Weights of a small GPT-style language model, trained from scratch on English Wikipedia: 879M tokens.
Each number is 128 + 32 x the weight over its row's rms, rounded and kept within 0 to 255. Layers, rows and columns count from 0. The size above them is the row's rms in percent of the matrix's.

# layer 4 MLP down (transposed), 2560x640, rms 0.0399, rows 711-721, columns 448-511
size [ 91 108  94 125 109 103 112 113 102  89  91]
[[104 165 124 113 160  99 134 108 113 104 130 145 152 160 160 128 142 104 157  99  86 114 101 148 139 118 106 159 108 148 172 155  99 112 142  96 116 137 156 123 148 145 133 166 117 146  87 144 139 142 134  88 115  87 120 165 169 156  76 127  91 168  83 102]
 [123 126  82 143 113 146 193 114 224 131 176 133 155  99 142 115 135 137 156 141 108  59 119 134  74 142 129 134  96 203 103 162  88 139  78 163 109  95  97 183  95 152 128 124 145 159 142  98 134  66 182 146 168 148 149 127 190 115 123 135 161  92  98 164]
 [ 61 110 183  93 133 163 127 100 141 142  56 131 221  68 125 140 141 183 112 137 125 112 127  79 185 209 144 114 159 146 116 196 167 167 103 110  95 121  96  61 220 101  82 100 138 168  67  96 129 179 127  90 100 134 121 138 135 149 159 186 116 104 118 135]
 [133 158  58 125 181  88 150  94  75 151 132 155  79 124 132 160 113 124 179 100 121 128 142  96 110  95 131 128 120 145  56 153 203  97 116 109 106  74 105  97  72 108 164 131 193 127 185  98 159 130 145 142 105 156  99 123 126 156  52  98 136  74 145 105]
 [191 203 162 122 133 142  99 123  86 122 146 182 152 131 135 175 161 105  99 107  11 100 113 116 134 178 161 102 107 139 126 117 135 110 179 138 152 140 170 108 216 155 212 144 121  73 134 163 150  80 100 109 138 133  88 117 153 119 138 112 169 159 120 121]
 [140  84 123 132 188 122 102 156 113 133  94  88 184  95 146 111 176 146 150 118 128  99 154 111 156 138 147 127 137  66 143 107 129 140 131  53 139 173 128 157  56  56 100 158 124 101 144 109 134 149 139 129 134 147 136 144 161 118 174 164 171 161  72 170]
 [157 125 120 100 184 129 144 148 127 182 106 129 119 140 196 162 196 112 158 129 125 116 152 184 151 175 149 115 127 166 150 120 203 139 183 119 138 137 128 109 130 151 174 157 130 143 139  96 135  74 164 122 152 171 168 176  88 132  48 111 156 135 121 173]
 [115 113 146  99 203  88 107  49  48 135  84 130  42  78 144 131 119 120 150 128 139  87  80 116 115 157 115  99 124 160 107  94 164 170  70 140 133  72 100 144 114 150 111 136  86 137 115  76 125 136 102 109 100 127 139 173 162  84 131  81 159 124  79 164]
 [136 121 118 143 128 132  45 135 138 123 182 106 139 161 119 148 235 118  91 157 137 126 113  98 141 121 135 162  81 143 161 137 104 103 139 148 112 118 158 106 124 155 141 142 144 135 156 103 112 148 119 164 134  51 104 136 118 161  86 191 149 111 118 121]
 [150 126 160 119 143 102 140 119 123 110 118 137 115  77 133 158 181 108  95  64 116  79 120 120 132 157 149 110 163 157 171 188  92 136  69 166 121 138 134 142 105  96 186 106 121  85 130 111 199 107 156  90 199  82 143 145 118  70 131 100  75 127  28 151]
 [125 147 142  44  78 111 128  65 127 106 128 136 144 184 118 175 147 127  83 131 109 138 178  82 126  99 121 109 147 131 124  65 158 160  88 125  93  57  75 142 134  64 164  62 164 168 103 146 141 134 127  97  83 181 130 136  98 190  74 123 128 144 152 108]]
# layer 4 MLP up, 2560x640, rms 0.0803, rows 712-721, columns 448-511
size [108  94 115 105  95 103 107 102  95  91]
[[136 128 130 129 113  66 136 160 130 142 127 112 113 105  62 127  96 110  72  97 134  99 133 144 161 129 141 118  98 131  80  85 134 120 106  78 145 138 116 137 141 201 132  82 116 122  83 132  19 195 111 128  69 132  99 135 131 119 125 110 133 118 119  98]
 [153  88 108  94 150 108 186 133 134 135 151 155 101 180 113  77 103 157  90  67 149 153 149 187  83  54 101 179 153 129 134 159 129 135 121 138 161  91 128 143 103  85 141  82 150  79 139 148 137 128 133 151 114 130 167 174 107 122 112 118 114 155  88 122]
 [126 182  95  84 134  99 196 111 102 122 114 115 153 204 162  71 158 115  84 113 133 179 129 108 135 149 120  90 162  93 125 102 135  39 135  74 153 126 124 166  91 147 133 153 168 178 148 128 226  88 134 112 141 145 161  77 105 173 122 108 116 145 101 103]
 [174 101 131 138 111 155 158 125 136  64  96 158 110  97 161 152 113 178 116  87 132 130 104 136 121 134 102 115  99 106 149 120 158 125 161  80 145 148  74  82  97  70  97 124 101 133 194 130 116  50  72 147 169 130 150 150 103 111 163 104 120 152 156 144]
 [136 126 100 118 157 124 147 166 117 147 106 188 174 220  89 124  69 125  60 122 193 117 107 132 146 132 113 123 157 113 125 161  94 127  80  63 146 134 137 135 145 176 107 116 102 177 111 140 174 135 176 173 132 198 153 139 125 133 125 132 143 130 103 110]
 [147  99 152 132 121 110  92 121 182  89 109 121 126 131 151 140 109 125  99  79  79 124 127 134 144 113 142 119 172 114 189 144 145 168 156 158 157 172 139 125  91 123 104 141 128  99 128 134 137 138 123 122 141 165  83 137  86 150  84 141  62 139 169 126]
 [101 153 112 161 166 169 143 147  68 132 136  80 110 117 110 123 173 100  79 121 243 109 113 114 155  95 164  84 108 172 132 102 124 153 139 188 144 113 114 138  89 137 123 115 131 127 104 118 131 169 142 144 154 127 198 149  97 100 118 139 131 178 122 160]
 [161 140 136 155 165 161 131 100 117 108  85 130 112 105 110 136 121 158 104 116 150  82 116 112 140 145 109  67  75 147 122 114 125 105 111 121 149  74 130 155 125 144 151 130 118 117 116  78 131 108  88 106 131 128 183  96 143 168 144  86 103 134 128 159]
 [142 118 174 168 127  68 128 115 148 134 113 110 148 120 176 171 224  84 133  76 139 139 135 110 134 166  90 191 135 158 143 135 130  90 107 110 172 130  90 138  97 122 142 133 124 126 158 179 126 136  91 147 146 122 105 102 137 107 154 178 132 150  55 189]
 [144 119  83 162 136 157  96 143 114 182 120 120 148  97 141 135 145 101 116  91 170  98 130 142 112 161  95 133  85 124 118 160 153 102 147 110 122  97 110 160 151  84 109 136  90 178 115 169 108 132  72 177 133 143 143 180 149 144 132 142 103 108 133 171]]